Weights of a small transformer language model: 83.5M parameters.
Each number is 128 + 24 x the weight over its row's rms, rounded and kept within 0 to 255. Layers, rows and columns count from 0. Numbers have three digits each. The size before them is the row's rms in percent of the matrix's.

# layer 7 MLP up, 4096x512, rms 0.175, rows 2200-2254, columns 256-383
114:070085154112128124149144140103153110146118156184096120112131123139159098088104122138144159133127115130129138151128158148091098114146098097090167149167123120119069135145139099131184126144098153165126056094157095108116135137154092129160096113140155098117133083113160092131121108104160120125119152125125130157114082143119127148115127109138112136134112129145119096138108142153120188099131
103:130087093151134138116155146117114112151108109121100119118106158160147055125190176125132128141140104126170128055128111111141131090165133195121150133177184099132095128133121118136113126146169134134084092144180119150132115110127151135149120112137068151142109135175149101162125113146122140162147113174092124117112159134161156128111118162127139107138135095091101086167062155122099111114185
105:165122093102114110115134116152085131131127132138122141103185156097152089120100122142105142120138130116137155121104134134125138164101127105163160120163087109130145097153115105156104134089140121097139113140148157153139103125114078114136138114164143169148070137105130106133132104141103178145157159132143131151089144129107066110155104171138142151166154121149094120157133090161070109159129
107:111169118146135146127111142150120141154146117084091109105157139122126144114125106116119121132130103108132116102117119111128150127150147180075166119143130147111141122094154115122129125164143119118135143124163150098154115149158103162135119122135126117143149129127165119075087080136135136141119153170124130156162157160119126107134142122094055100118166101151116122095142145110112163117111
091:115131106086127103086160188114163158114116099118130133100127123125138119101123167122150106158121106112139145161136139123134124122151112147101152124109116092095130158114100114093135094126168110131148096121141110167086109101114111098113142125097134104156129106104114139131132132143189129100067147154096115131141136112140177107108113151132131127092134125134146117138166121143150152112113
114:122090121155081141128113131149128122137117181134132159116112102146151162157135094140116095112135161151125168087129124054147089114145097104113150105134123136132099129193094122128148148119184129155109121119147145127142126120138087147148111054095121197130165102165109162149149134162142104140128130148105115151153136138145116143102113140135144162152121139161151128164116123130176154134133
107:124099167075148104121122126131129140127109137114159104108134115134156118165117126153148143118108107110096153170098120083150116142120063122155072111116124140114166113073114150117118102138121116101136126089112109139109139107143160128110120151091094137122115121096143134128097131153145126128160131124155074161124106137115117076130128140162118135048163169162136154124148153136134126138125
088:112101139157117134141119165115089119119153110097151140138144132112167097106127125122164112111104128117159169129150083061113175155118169119109165119162126141115142074134125109075118105136180128111099105079082127152117123110157121145104134161111104132144158134131138151108129143151124112104112072101110152123108153153119086142153171125106157123179123111122142119128102152134155135107147
105:156109146116111150103143176099113158113133169097140095114113083082144189120159146124134105156136124117125152118150108116091125164094140105166125108107130166085139122122106157138123154147151156184118123156157100102128083101101144136164163154134113142163179146144124144118115117144124141100162107149101165122146156126119117117101149185122140128177137164142110107101125109161123134163150
098:123115112127085140177103109131152110140125121142085115156103122120150125110121140136127096124125093118111149144161135141136124126083124165132111147151132110097132123121113125138125100109155115107126104121109117113153068125138106077109110148077139115137153124106131143141135099143160108106148126117163136168135129166172114167095125173146153175113127111142103136148108157131094113130123
108:114122114127109118078182118080131148127111098119122117139150138167158162108155174133135140089160129127122144098150169156117100157075130121133116104159132145116107127142137155132134108145090093127137136107156086141072112084132144201107119133112154106112148152118122113131115140207121140143134121163138162158099117146132137178140091124135120164160151144133114083108090080167143075106165
116:125111117136138154110120195160084135172144127094179178139141121130125116138153144133116149168117126094119100119172119119110124098121135163121127083103148124133080161122114131139107144116133110137147062123121092117140123149112121189139164140142146147148144155128141138112171075150101113126123120108134126113156050124105157134136156139119161092123132114147114155151129123171141121133158
119:122106118157110132168093089118153145128157105115141165127116124091124156163105108116171122105151115102133120109103124113167083121146165136115140117107139097120064106138139131123128059100095139175173085100162134126142156090156135177135162129109112170136093145101147140123109109149143146131142138168132123103109159135122134170082128108154124163142112138146131110124090117077128124119129
112:119128095119176193151155136139130121136137144087157118110108132099112130133131139153121109121120094156147092136086150148092132135104105109086148127100105147129125119120109102101128110109157130108121112168178135079111150099106132114124119148108164080095133095131117176078168119107083128074132110143081107104101100175113122135130115126145091133155102133130111134088122149149143087139092
096:069119158104157111116143180125146139147110157127094094117119153112151148138108132095069119061102131167100086143135107122114123132181122121119140092125122121108113141159115167131148151140111128119136133118102151128097101168134163119154133156078096135137097118092119115170151119098114119158095122120152093118148122165162125123118148118135151156212125197115169133130119104081155133125132
110:142198111126082130076097106117160144134147095118145137102113116094130106126130083104172152126157151135145087149117151154116119108119107085158112121093090157103138115081132112117105062146149104119169193141139115079131125164167140109144131117122111156138128113173121158146130132122141129119140134112115071132088158137133160127111133165131106127119100111148127099133132117111140081133132
130:175142101145129114141140148125092141106099155155081143130130134106136114147118145118137159132132140150138128135122152108105144159137147145158147129136095125065116113124138136146117174139136093131127131156130154120135126122155158139168130129115099116121170110121133088106144142119102131106115111132117063115142143096129108081137112113155130094151139142123110085090139073089147122108115
109:124095118153124136136116156145135137135068129105151126100137149162136088091123130136107134129139129124171114097127113142178144157127139162174100115138086115055158090161146114153155163114127143169109101150134177123099179160172100144131138102165137131155107161091142128132123169132150142152174122106107138141128144073125143115123137159136128137093098091115135141131153083136118150157140
116:111116128114128122142106113125133162120146150131148156123148079134136149095137091173124071113155132081124125084076107148106120130126169139128115102168153161104128093123117144135144152169143135191151149153145132130097141140116109165143104137148107104183155166129093144172123160117139142156118131129151159148151109143140122143119081143134127117135145115110115109109155110077148106162122
084:125122121141134097119148129173074066153110137165116095156118138127079144153140117104100150110189122138161125158120132127128108122172142133111156153114126128138118164139123146100093119106134115087145135086091116149163132102118162152148117137146103123121126137141141155136150167139063129131091110151132111108127112162139114169122129117130150108099119153095128166106151103155097129122148
110:120142052117117117112105136123138126095151093124097133096153124124158129109131133138118103091149110112135151139119122132121124145146076116131124156117076154104120145113181147164123115145110152121114171081128151129128128116112199119086094119122109123135163124140121118129068144078147125182135127140109142154152119153161123096130141131154128147116097116108130114107115125116134195121096
104:115138109122132137125106103130156119109132122124144142141133104106143098166137143107127114131124120113131142122080138099127144162117116115156162131170139133110159114119148162138088147148141115126114147121102141146110122117139109127117127136153071096141175108115149122115146157123140101106126125132122142089127126107103099124140111137101134080133131170151174102120128131156095174093160
098:118102115120138151119120127116057127092136121128106129086112152106120204099108117154134101113113157107128096130142139115114143107116144142145132136132118090097146131108138137147147120133146134158095180104116141111126162132102144088130125101127149122098136116155146123143115116156113171178162145082117175067086154142160153113126158170128111159115157142171108146194169139100115124114081
100:096136182132112131136148183110135135138091141174187172140129122103120119091099122118163175169141159091133101127113136115163152113135153108118138100116109120108116156148128142051114099155144150134100148131148130142149149088134100137122146139150156200117124102150134123134133148152092116097134139115106174108140132161133085137079169127124144173107174170139101165152130107137096131124128
091:122087114152183092122127142145138112124147135197119126146105167111172146159116161140116104135102128117115104158105175143142138149130138162133138139144139173120159140138134090140121149158098129153133145121113142119116135116159156139124112142103135104127116135141150120164182120089120136126169138115130159169140122143146119126160127142143142144133130157170131105151176085102143123074161
093:124095129128086110103135131132088137100138115160104127149112116129113161129154156126156140097092120137097100120125108136129118109158187107129157102171131136105131093079150133138178118132131085120153099091103109150111130156132127146152117137143129134140114129120134104119141117129126155114176108138122139139101112153097161213163162098095107139097172138179123108134148132174075114126118
108:103082122132134155161068130120122103117132111100121085132107117140125137117151127116111132118148162099116109104117127089100151092115127133126140117128120164146214118148137114130137099160158107140119130111156141097137123170118151108140139123133067141133145106084131121131156134110075147095132135103152172134127136151105129068140125141126162165130122108124151154118138118103130089144086
077:147101112147168145155112125132124118114156107100139133115176116170153124104124173147135121109134170211149150133145128126144144129157113127096130159119148159101110113157197102153125098161122110086091117100130139188117137104132176163128108165105139137112168122139123093126105084168151131164108145134128119154129149159094154134096095113097097123107126149098067096103147129132129113119145
091:141116115099149146138100118126139136128128076163094117149115115147148149106120129153157123108113101111097129141094134174154151147155088141121099095158128114100111176167124119104112113135169129109123130132111104099159126118144160161133131129115094098116117144118147180100103151102121113150158174108123168153122137192117119112102078139128128124136176122112140086095173097109127098153123
098:133140180140093101126105118119137148135125106096109160135142104110145149126114136132140130142093127099114147133157133114145124128167170109155131080100105136140136113104121111119123160179125120102127119130077103119125131112055094184105147159137117161146140144158116158171106129129178082071124089116104127135183153144114139149166143147114152117116120125106124113097163151137110135154161
073:119070089154101136144126144116159121115130091101129075152136090123102119133125096173162083136143165142079161167141128155135119107153071117117160114087097109094115109131165130107131140115184140111185134124107148146130144112142142159123112109129165113187126126165132109119117151126164145096122143154165098116118127146124081128116156131125116107142167151104129160101090153185152122149139
125:160135143068149138168097094154149145117095138089085113117148123114160127102112121094131102113062159118140121179141095104140132137129124119127132135141128154126126084136167098106177071156067122104096117110093104131094137104160130106132128138105172110101115114118146111123132176146133178138066149102118142120111113125130104117153099162109108102142154131150115082144120114139093111092108
095:142126144125086152137127144137137140128127133130144143107103094098142119142108124141115170115137123164131123092120145146153092113150131100091153112124138143157136126101185070152155096091160109121111127157118174110125180127134132117091142143129076153152100135131142135149138178136122134142106105103148148108114100098074136165110129128152136149154102152108116115095097146121097137134109
108:115169154103098127070151124146105133101121146086161120104168129134092082181155114141183160136147133131125146138118131155108146139157169106105111103151113160106148102126102104155110140188121103114181108138088134167105135167148136125149103132149165073127139108126186097136128139120149149117161119125106131133149158142125129114146124084074119105125110116142130169163128165134119123127118
102:166094076124115161084119117159143152113115121109150148075140115078106113150104111103155162080133143126178183173094153119109171116081111123099145127159160126140128109129087071135144152169141087186134134142127103088137119137121121135154157135108126161113129126124147087146165178155147143127117167147111141110139087092143100096135137108174116138150094159142107145145132144120147095138125
107:099098118112110139158114148146118109154091109079130148134111165133140128149146105122165134088147116142161134086169112124101144152172167142134149141128158073130143106139125147117072130112113112163108117099126102168142112151108125090160136122098114134151114050154127176102100129151141139129191148124090138098111135110140160126087134172145139106091096170126108092111143169160152139120117
085:132100118110111120133102099116128128137168105146101144107153140105146135107117111119152138123162075161127132140128118087132103135141141110123172130145098148115169096102162100104169159170171145115133149188131152102090155092155119122129081139156129175138150127106129130118128156118149145096072163157141136145131119174163145160113131125147127135149104154111105108100144140163101150106145
097:129095145147129117115119143154140152110132081125089140146143128152081106134123136139124088127151108117145149129119123141149141108143093086099099117097129143119132110126117102131088121146139118212126111122126140143126077131131125114103131096123126138126114150157121141133157133140155141161106117128143107149187113155146145119168202094135083111122131131113130112104154101114170107092144
097:081118093138121128106161181115147101105159129109113150123091160143113098160131164126141133144104125125143125128164120097118143157130153109120154118106141130087110159076124119106126096159108158099102121164151086135115124077145131137156117118118122118153085128127137110112090147137124203072087134129096108158153120138128158142112144127216146133129100137118122139125118133120127111149117
105:106135171151104120138146162129138111127115166124153085132121118160136103144084130128148162155119145175059093097102168093142108147111143132117170154124108122095127153162126140113122120153131137153118099149134151145120159142144120136152102121127153109133155112152108143153146103171140151165112163097181106128126141125130135144111104088132102111119167102129114131143149137123152121146093
099:134140106156137106104141122103126145137156096119149116137163121165123113106115110142119163136103108133128109184148107103095136127143139112171146102153149116158118143100148115121106098149112072180107168128126136108126143112116153134152165115139126145140133127141114112095119133094169131145110160098100137145112118184110132141156098099125138120153166180110094128152103195145101106145122
096:177128122181132118127150109129118145129153149125141091130131077123110138105161132129136113159150113090117163109110121135129156158111133111144147156134088108128133135132124124126117139152149125122134161123173158132148120160089128115121133128135094169184133125145153162129136109075146105149126134137112056138101132111144134141129113156150078156156127169142125125121148146113114131127154
111:154129181151145107175117121119095099084177120142155112120097163182092128142151172124075124140119106143122164129057139143104141137162131143104154106108125126096162155121132141146110134138112107171128119189117135122099113106175146138062136171126132085094146133088142113108130125127133131127124166099119132108114057158120100112142142113144111129126086158137082172119164117125110108098103
093:121114185107143118123127154165134111134163142154096131145081112154154138118131111101093139100136137142142170132095168112149150138097136127126140127099110105191140066153144072139090152136104099167126106069138079176139152097125137142179113150127105149143149111117135096114170108189133142106102155137083130130129099116159173098144129116174123158110152112146121127080113157132137135130167
103:093119111133115120127146137112144122114104093094157177129118114105146128105088162121145124117126172118108143111118123116117172144114120118145136141105111130121152118147129117117157085100160107141127113119137113069142164100165167109128149099116098095133130148165128100154156085141149110112105127131091160117090166146123135126115112105132125089127138129106131123102147123117098118128103
097:176098134083125158124126128096132185149149086078104153131137079148056129113106155125138122121117105127180124165154109154124151147102084127122124167140105129128102101130145136123126149118139151144114133157114123142083105140153128138132141107130141145163134163097118148165077137096115078101152158125106123180115187095114087157155126178102089141130088118151199112137146094120126134136168
106:114116103117135111158146133178115141098114122144161128163204169080138152119113123146165148150156122121163130089083159171159113154131110137119117122146122162098137159128129164113089128145112128120130095121132130157120156110111119120105113114167141115113113134145129081157196133106106124159107146149138148115114110155047152058140173154155144114143155168133143132143169127091164099147144
103:136151114120126122141120155140121115109131142161122110116104088134113125133088123150121105120176149131122143142099158109152116107101152120134154144094116104142183176155083127097111135092102139093159113105140138101164084122146154143121120113126145136145139082136151123141168134128122145102055152157136095153128146188103114158107139105094111146120150134135124152119102172171113162157141
128:141091144124171137092130160143142104145094097149154093150145155136145123144141107141119161124162137110133138126130097165134136130131134095089159164123109113156116084099107119076118140126141120173107158215139153143180142125122158113158162109146154119157109111150160126118153084118110131120121175126097142134101115104145095122169100149144145122141108106110103120137150143149123131139142
101:092118130147150132128107147156186124152144114164126154111097161144124105154123146086151121102090137143178103108110148115103149114085110115121152113104132102115111107137101117121136112131113112156123107201137107160119126101138157144158136131082121122134147099154124141139119145149106132095138110118068129138110086097095144122134150131155117118135115147112127114174148102114121094183128
114:100130133096148134105150163168115129081160076107118123126048122111149174126133138133126151151101112118131124107169174134140167125115162096129118123106122112113136127101100130126103143150087129114081118111139141143110154116118144168146133083102101156116137163147185135114120156122133150123146114093084187145142130126129155107061130123133114135118138117136136119142179143106144119148107
092:136142161159150122129165156137096126094077121128140146108097148133122105163111210129130124089166135084176173173146134151122147145125152132155092143145105106120136100135111127170117099151097098111104096118173119147140089166121116137136169127101132132153118118161145131099101139126136127114129143118124155124139122126146111169121147074115132095112108150184161120104081161118085150169099
092:131112156109133137163113129085122113157115093141148112115105109152102108098127098103144113085114075130098085120108094150144128126139165148183147122132136117145116130130147121179175123111117087141157123136126141165153099141140191125147150098123166107123120117158116104157117135140131153128160129095147172144078160147078141103114129183116109113131101107093110146138143125167109123139113
123:107127089121136144133126144093137162124155114135139110111125134135114145127128118120151107131100114125131117129173144153113117107087120143129151132126165118083161095133138132130139124111088132150110074123121132182147128155142124136156134077161133127124116151154115143095139123138162173177074099098113141133115152115124129128142087165163138111110173124074079099109163120127130115138135
098:083097144132135125157173131130121126108149136120114117125147111083106131129144133067152130137122106118119122112150157112144105089144129121104130184111125137111090108130143162124122151168130114105078076150098098117100122132155142117096126171115146165167145130139149098114088111103127128186078111123163124092138124131105146092168128102102120123092120152107103184144157090136107132158139
# layer 7 MLP down (transposed), 4096x512, rms 0.17, rows 2200-2253, columns 256-383
103:131149140153113091100101133162137084157115146081105124163087185085128115113129098163164147105142113109123143148146099098107154158132160119133118159161096126164140110102115150158124135110099139126153097163118126102094182136147149130106167145133175138144097166144101142153094140091090124113101110137150157142126135087129095140120166103115158153131137118124118141119152119147183110094148
098:178131108108147137127145072108144101106147113114153136147144145077099081126116119148142170114135167153114109127115124104123127146161176108109130149128108134099155124119088110114130153136097141107123187094167134106123103157125134096122145131151117098106111163085084144135126143135136159154089152120126103129130129114110134088090142124178136111147143116090091108149149103102137095099103
103:146129088134112153125107138147164137117113127121096133149125121109081140168109169160133129166139152160129152133147128159095143141151141110089122157138168103122115143123134142140124135161095112101146125108158136125147118177167112120130100113121094134097119113115111150111164158176140153144086130157118113133152125051187124154122130125132156107134101089117144110140167110157170135111104
113:124079160154171101121115160081126119120112094103130127085108095154164145123158104124168097118143156108115062140132129145137136151146132157174123139114120106093128140155064125194126148160124134149169103188140133097134106113138124143140161092139089139098115060155122151126172113131158144131157106085147131128125085114097164107155104091158135122107089121122113139125117135110129071143123
096:082132104128135140145174126110141157108097140193171159121122152132105115082146101178087155127125103138130118121163148123161141100088132090143155133155114143123167164152137123140151117143119138158090140121115120120133097165120082096067109156121112109137160159116126128139133148164171144103170095126145119129165115140178167144173143129119111138130113104105105112139085113177101117132148
098:147128109179115102099136166118104194135135126109114074145141118135159121120132148149114108124137116145167171157100164120129138115101154121129147115122101144084167173051082121126119121107118159119090129134155091128115127117118143126111118142115130133110107149128102126149134136120047131127087103124150146121099174114148139145157139134110177185129110113108117125121110126145146120151108
104:169151097151168114109146140140057123132111142118144090114142107123133107151099108140143076115133165090083114092130136149155123115118146123119125159135127136145156094122107121142128111105145102151176144110141122130114123167118146158091143125113106154106150120073091129116143109142136143145085093125143123191115110132137115128171146082111108129119085102124156106133138164148090138115132
098:151113104123141156132129176138181113142147124121135124117171130162130132135107156144173109132139112124086109170124077134132131128104137127120117162161138110137133145142118160129164140150155132086161101076129142152140129087096114148134101078151121123109109109132129099153170127129140121179121133137128148146117175116122111117138157134150133126121162120109157181149124150089103140139175
111:166116132094107147160169113108131158140108102165099138167105154113128142101105124082104166123085110086094147111115138148136115138104132081145158115152151125133099122137121127115114104152116148088154124106098102090114092093101142103088107130133168137138154140137122132149130137142178122114134093083150146158141145171102160129126112092115121171129100127109107132139072148125135095093150
104:123155092107097144137091115115115167077148117145137132121148093120151109120134166182150133091110149142103125101134155080133108095124108182100133124145120101151104087134164123130121180086099150135131130124092121137142125093141122134090138169117136146134133138142155127084156176137115156134139093124139162101165137134145142116176118145091119161135144131132121150154159120133120174139138
107:086096148113149153137165096129162106145138108096140150167078148135094122121142142150091125171107166147131115171185140154138113139152159133052135119098129136079161163116129114153155137133146142124135183130114153103128147124088087122128150129157136120114126151140109145094114134124129113146089156134162085131095137159112163175075118139115140129111127140094183124108181132097124190119129
107:118121123149139147151097082114132129173146144115116124112109134140107144127125116106129117093112067113144111126104128140116143151136123154126108185141113138097099106094154134059114130186092090112123102146115091163110119131109158077144148137112134076175115128092128120150152151115139138133117150136087152144153156109161111133129140149120178128142126120163158141068141118108106130126104
104:131161074120109142103135113110137108134134095096138139097121107129131097132163107147101118105140122163097127136124118113152164125120113120151160171109134137095140125125139108101115092085110116149141101162091158081117119137140098111096076092132163134107131103107137051093154106117122135089099136151128122110147143207125154139167143091117158108109164091122106133121110121121136109162146
104:081150176130128149170151154109115113080125105093144120126147124128098122153140136131104153164086152133101128127149142105123121089159142137141132170108169123170125114147118150136130144161125107097113137150134124125117166107133108118107141167062153138143160132107135129115152126123108151133122111119112101139142137123137110110091115156140091107159126155112161114129166127153112153136110
096:103141135165149119120129149109132128114099134147186137129146148113133148139092159108162115168118116117142131127141099148121140140140118126117160137136083125123081167097168137120173160119095111099137123071085150140159140120122149092100137103121108122143138088085160076122126129167108123095144123151124131087122116147159126124119126105087123176147123124102137110125125086156104109144110
098:103137124101065125144124116133122095136133123105129128197149119126055116092112113115167096116106097137097116101157112114118136135146141129092180170161104115121161158152119133105079106095156108076130101115153147131161133101142145134165155108075127175128113157092145134137146115122114155090102147151128105083116153131172152140126134133146145091137177122152133153116149156111097168181078
119:142091130116119123078124125115120129123129111109122123093127083132101140141117150129085117119121090150108130096179159132115126142133136075092129119160178125152132135158173112117130128094060115162113113120094137112133106136138107118119153152161137108111124107137138153155106143129135149099146138059116110133140122116161135112138110161119112124132097128148094132136128074178101145084083
115:156121137116118142143077129126103120179134099144117102123158152123133140179130135154162142110152161166141185143146155117105160146153137121156150104126120142161130098097112148090129124133154096159138127121122135129148147147126142100121165133120146112065110186147098141111136132156049158104114129147121145143143121110142129124165128123092169158133092095138155152147167123136176132185091
097:158098148150134102114118140164168109088118108108117097160110135143145074129177143144122129125117128127113088159168139136158119172142160137056104164079144103095116131118106118105167099126076131071114110094098106152149111056128094116147137106126131134145148138117142176122156115122138102122075132156125125114179167129127132085150120142120161109153122111110111116141135147175116173080115
086:099131104120166137118190083145116180109101131152097181131171145153166109140120132111142125132107103123074087097140104134139166121081117124093110121158130149119153089130138148133166145123116084119126082156156116133123102138146088094113129123096116116142130224154112153112095085152161128132108166112120124156171116137141090095132144150114083154126089119129147127122133161086100156089108
106:129100150117149167103142142125146105102125117145138134190138088120085121104138110108148137104151153094115126089170174161149131123167150152147142120119155148165151121105167090118154097118165134135144145136108114134153131162111111108082167160149117142111162080132159172120144151131113158143176174105173180114157140112098120130192107155137124126105117135140156117094139119147121132171126
102:166146141099122124116087177136149175117083084113104132111138117100098106169122142130152129140119095151111113163114139119133128097088178119123125153098088109130132088134116114130127107130119136096138085148113107102087155120135093109150137089117147108145123075137125128139120154132135114114096091140145138161146153121097129141145131107094139149121119124191142129151099145178138122140157
097:127112102145179092148121140104126138145163147072108121165114143165140162144147129141105157128161088157101150126090125107123136134134155128153125122148105089103091097083171095148141166131134108092118122099163094118094121114117111137143088107132130154116117109141096115099102149124094110135100123068148112128132128095150139115143113110125150135165119130156123109141131135080193120116100
101:120173133087124103138100125124098105148131124144117114137144081161103104126180108121090119130092133160131136107128117157152111149109149118132097132105119145163156114157129105181116108114152143152115138113111142123100126118130115122172122137157109118148090149144148111131145107083133137103104103146129114173146126130146134118124139143151161091136103112137146168134149102134127166109172
100:133125137123154114099138150103164143072145148094120071106095162134119137129132106145113114114110136137133091078144095121133109118121121155140100121136118165114146131163140158138143123195127139097119110096104170133129146190154137110141143104155093145123168116149082105111127151111096116137111133136128136125120139137121115124165165133132140112125134101080133116134090156150161093160114
098:086091161131154126137150130133162095179137139119108111125128190146146142073123145143165122170195142138169122136142147120127156098105095137139130123122149149116128162121187128100123128166165119119126112134132137158130151115141124145164115160082132160103126144134084126122103087167137123108134137150147148084139129100107130108089088155073142139151151120094130186095105127093112099130174
106:123105107098098098136140122099104138118133114156158127106146132157177138108141139120116116109099138145140105133163172118120120133105109097080129156138149123104108130117131118126112128090137091104102153105165097135075147116134147114117144115142154130112161101140135154140126118125126117124147161137108090136112167106166130163134093132141122126122128154147131129171147188118126146096136
089:148148137107101135140171099159116167119109141159145095155127150136124084105091120152109137101123107107084121131125132103133121132140088147158141089137094121138151107115083107127090144175144138145116129122123123126172108145166149156116138072143128161156123131104114147118130116044132120105151139164111105079157130151173110081145111151129143167161172152107142141089144110157151106114140
100:154103140100076141117127126153104067096160135132166089073144143132157124134120119120136148107101122132138148156113119160131154101110129110106151159107122126139120123094115087152115161156083140120109117112126126161093119135132151081117124134141122151130118189130097112152116155091135125140103085108126123161113141138132160160107136104157158126109113131123103117106121105116069126108163
094:142120077166082146101149177155111134142162165140113190117092113136173157120112198093137069156153161128150098107182109137105114149166102105150123152100098129113078131113109165098097138125140125112131140123135170176140089157167092155175104109123119089179110157129147146137157112139121130113115085104150131113111113104121125148095173136147123120124120136109159153140135140148125101093106
090:117104127161144098190125151103142117130141108143161102102152111132118143109112110119084114078149105114145173153110155134174129145150140152119170126125141114104122151163101122154155117137133130167131156116155115133159104106103130169109123115092125142091133096135125108166157137140055162090148124122125093156139148141144111164124133100136144145140118148115121159095105099103084130158150
080:153112147148164118118117187129148179136105138118146157194091164180093144115101176105131145143144104140095079096107166167132104134131115107154142141123144167142108110122133114101111140125162129153151096124118134124141082106117122097141104135094134144095120125106121156124088094101138125142144094154111139120153074104119119123134132105169115129118128133118208189118118102145160081129121
105:148122126110159161076171138098123156156106169148119107109111135127123127147104157161129105135135152152093125109112137142097079103108167167141146143068148141157122165094153126090135137148133142127152119128153123120119171129124137135169129118170128134107165090145125138153138148113133088138138146188143119126161128117164155096133135128100129118155103157137142129116116140151126106157174
103:151079115151057089143133111167149140126171106121131101094183132094156092153163157120111126180118118127100109087128107127120102113132158144106140142149132144180147142114125120133124161102116118144116197139142109111119111160119106157165108109119106137131080116129123117105123149107109143157112136113152080140150099153108154124115161114134128160158126147111113104111069127150140158121135
103:115138130109137145108135112085120140099158115151148148144137121132128164129159110154146113076135173152141111126106109184141143112138128122103134108143097133144124112088102147120129109126122123115123125133172149103091167104172160145122138107144130108109102144087079143149139145121135143093144088081146078169155121140118143153094130173108141102112155138146089125122124174103136122155130
107:150122123182104118148097104131093120119118127146115130128138125133114136157101196108147139113129094107123151110112161133114127123140060137116128109132163098079105115116099145129143156117129081148143101115140119159130122116148114162120124144118130099118125152111123073146149144133146154133088183143090152108137090099134151137138154134120147132114135130078148163107146120099129128105148
093:091156160101123143141117144145112138135148123097140129157104125151111120095131143107142153131147131043184131100138107144164115130118149145170066090105112118152108157103080195133113145113133081113109088128093090118100151156176117138137120140107137151152158176173162095144149162165110142117137126097119121114145109084136102116143107139146079151120130150126126153120089137125148150123183
097:113164134131148085150149119136100150119090117084110147116079079120125109097113156121118122138121151125124129108123140141139103090156114138119119145127110126139117119160155112130109121127065165093131137156134089138103134109111131152129119115111147084114119103149130108141115160135131169130122103121113131146138149081124116119143146093122126107160126148115122118118132128104171141131122
092:134138182115156130207123082087122104082109136134122086081103167092149133100115139115080114131147089123121172144110146126155135097120082136144138118154162101112151128141085134126142104100123090148141132091112139172123132154128121110128114097090136109130140173150098167135117151112126120141144155165121141123140153134135133146145143064079123130120138125133164112116079105155150148130107
102:099093121110141140121153128141134128132140034149109156147163125127154142123125144146144112125115143127103130132100100135125103131145149131131123124143128146135148137114110163118174087108139134142123114156103128110128137132118114113148120120127122151151148119114154166103102073108071184105163171117089123144156125142111142100163121141164149117134132140074124143109154152115082106143110
092:127144080144127098142123144148126137121152105120138167166091160094127129116111141106160103124156165151097107159122164129152158129102161115132144150133158166152144136144146136148121145153127109084163134106150093073163146164120060116119121106117109083162145120119130141099133094129101087087104116146109140112167122097099079116095121102138127132123132121092150143094142102153148109134115
093:155177128108128110147130119095137128108123133143145148156123140092169148115073148131128144150137106160135107149163134135149144134116135158147095133134146129169160161111148151075115128096103116132145125153119141125112176075113125138127144124140185139114151117142112167109121164128138108138143144114106151154121119140150126121168140128088084111107121150094118102162127119142130119088124
105:138134121131084130107144135158109120154112151119184137123177134104149151158130134110097139117131144078155133165154153099169118130110117125118107184111099140184175112125107128129114149123090144094131190115132151122114139117144135167152165129118126169093126135100126094112128077180082104151073108144136158146127166150139131088158128162141118131113149128138128121134093139153146146174101
098:117139124141146097158118151136132138138102097178121143149130137178125151095145135132147091112141133122145160082143168150124144091161118103164158151128138172152124100139137075153126120155135132175121148115108106141125150154106124094131110158158141087112162123127127156133148119136148098114082110126134135121124139130096144126149128138127125125111128084140116131146165138162161112159077
103:094147109151154059127134151135144164074145151105132072139091140127134122138118170144113168142140106121109159106106084148102127114115132120114127129142107096151147099078146140143099103131161109118127155140104140084123139154124161125193132115087113160118094133131119135107143158133131127152153122108152140106122101162084159165145165086094121092131118100152132132133127137140098169124121
102:134110116085156169146167086088071148161152095112138137130089117110134055158109117118140112122165135136126122122146144123135130072124134110140140121107088154102146134152114098111147137127154127110124104128123134130149150142149123147112130147123164122138144091120098163118140144120166090133114124136136113133086127147068138129159124118163057126168135150140194147126121132144108124109159
110:120152104116152118110149101121131146091096122119130103159162128121145153166136123112112126099144125138125142122124142169117144132120162122126132170090167105141149126098159113102143144131108131111134161108112135132100189166107126145134125142162151095159141090151094097119097108128073150138127114132111129157153142127088117157144126128143172108161137128135150108132122136083080102135166
089:113088160130133143082153109142152118161114159083101155139112198124092121131149146122097070122111105099141088127136087116125153090079118111174157108149098124127113138085137175117119080077166122084119113123096130138109078118114109117123095089135110119149094114081151113114139122152134108136133141087140128143103092164125138100120120111139119124105132146093145134104173105079097112118129
110:164129125132082121071141153122171146162131157139132145157062141131167092157106127123113158118130099134126158116111091149144082122154116065117113104181125115150119175110137134104129099097140140121137139139154131158140130124094122141113124135133131176119099111129093142111147093103135144117125161140128143114115102148133119144107178138149169155136116122155080110141122112132161141135128
092:174152144099118138152120130092100109105158131124140121120120119081144112116115147153111092125150152067136143124136084123133110128110145136152128110125220154114169143140164108157152138138109132110120155145135142128130119161087116102130128074153143103127135083131142192150117121123132133134153139136158111153124167128136135105145082117122115135150162127135137141109123125138119133109165
110:129124132152137091123147119116123148076199112157133136127117142144140112146146063100132137141144151150130114135161126103122136112121149124120162142087115147098120144155076107148112119112139082125093095136128096118082179144105141092112121133159112136166110134182120119137141192137146134120132133122108095125133104094146169123155126117132133181159123128121100120104128175136144116123139
095:090121140131119161117158152128171107180079133123145145145151122160127124078109125107103091125068152107129083185161157118108144106108151142137174125159093099084140138128086109126153101170095122062108097153157092123117088125112091146128161151122132141131155126142109125130071113093103110128107116120101115135157062108126103123143127121129106125099130168156146156117131129125096108160124
106:113099170123119134126097120094115109133120103123129123149162129178140108097109193132155118092150128152143147145150167093149100095144123121152150114089110118073108157130117165102149123104109124139145152087169100145163116147117117102128150121123131090131096157067152135109171120150122125062167066151168143158129120097104080118122126136117096094134116127135174116140128110105130111099107
108:120077095131095101124101144126136101111153092146128176149112091135109101136114146133168101142143156150127108114144139155122130144134161149135134075152126080181148174149114101127074141077155104121142137113135130101117093111124147182127096097130164112107145146145109176127146167131138137141113136122168122140128087128169123145120170112059134137119093166185111152152148144124115118152084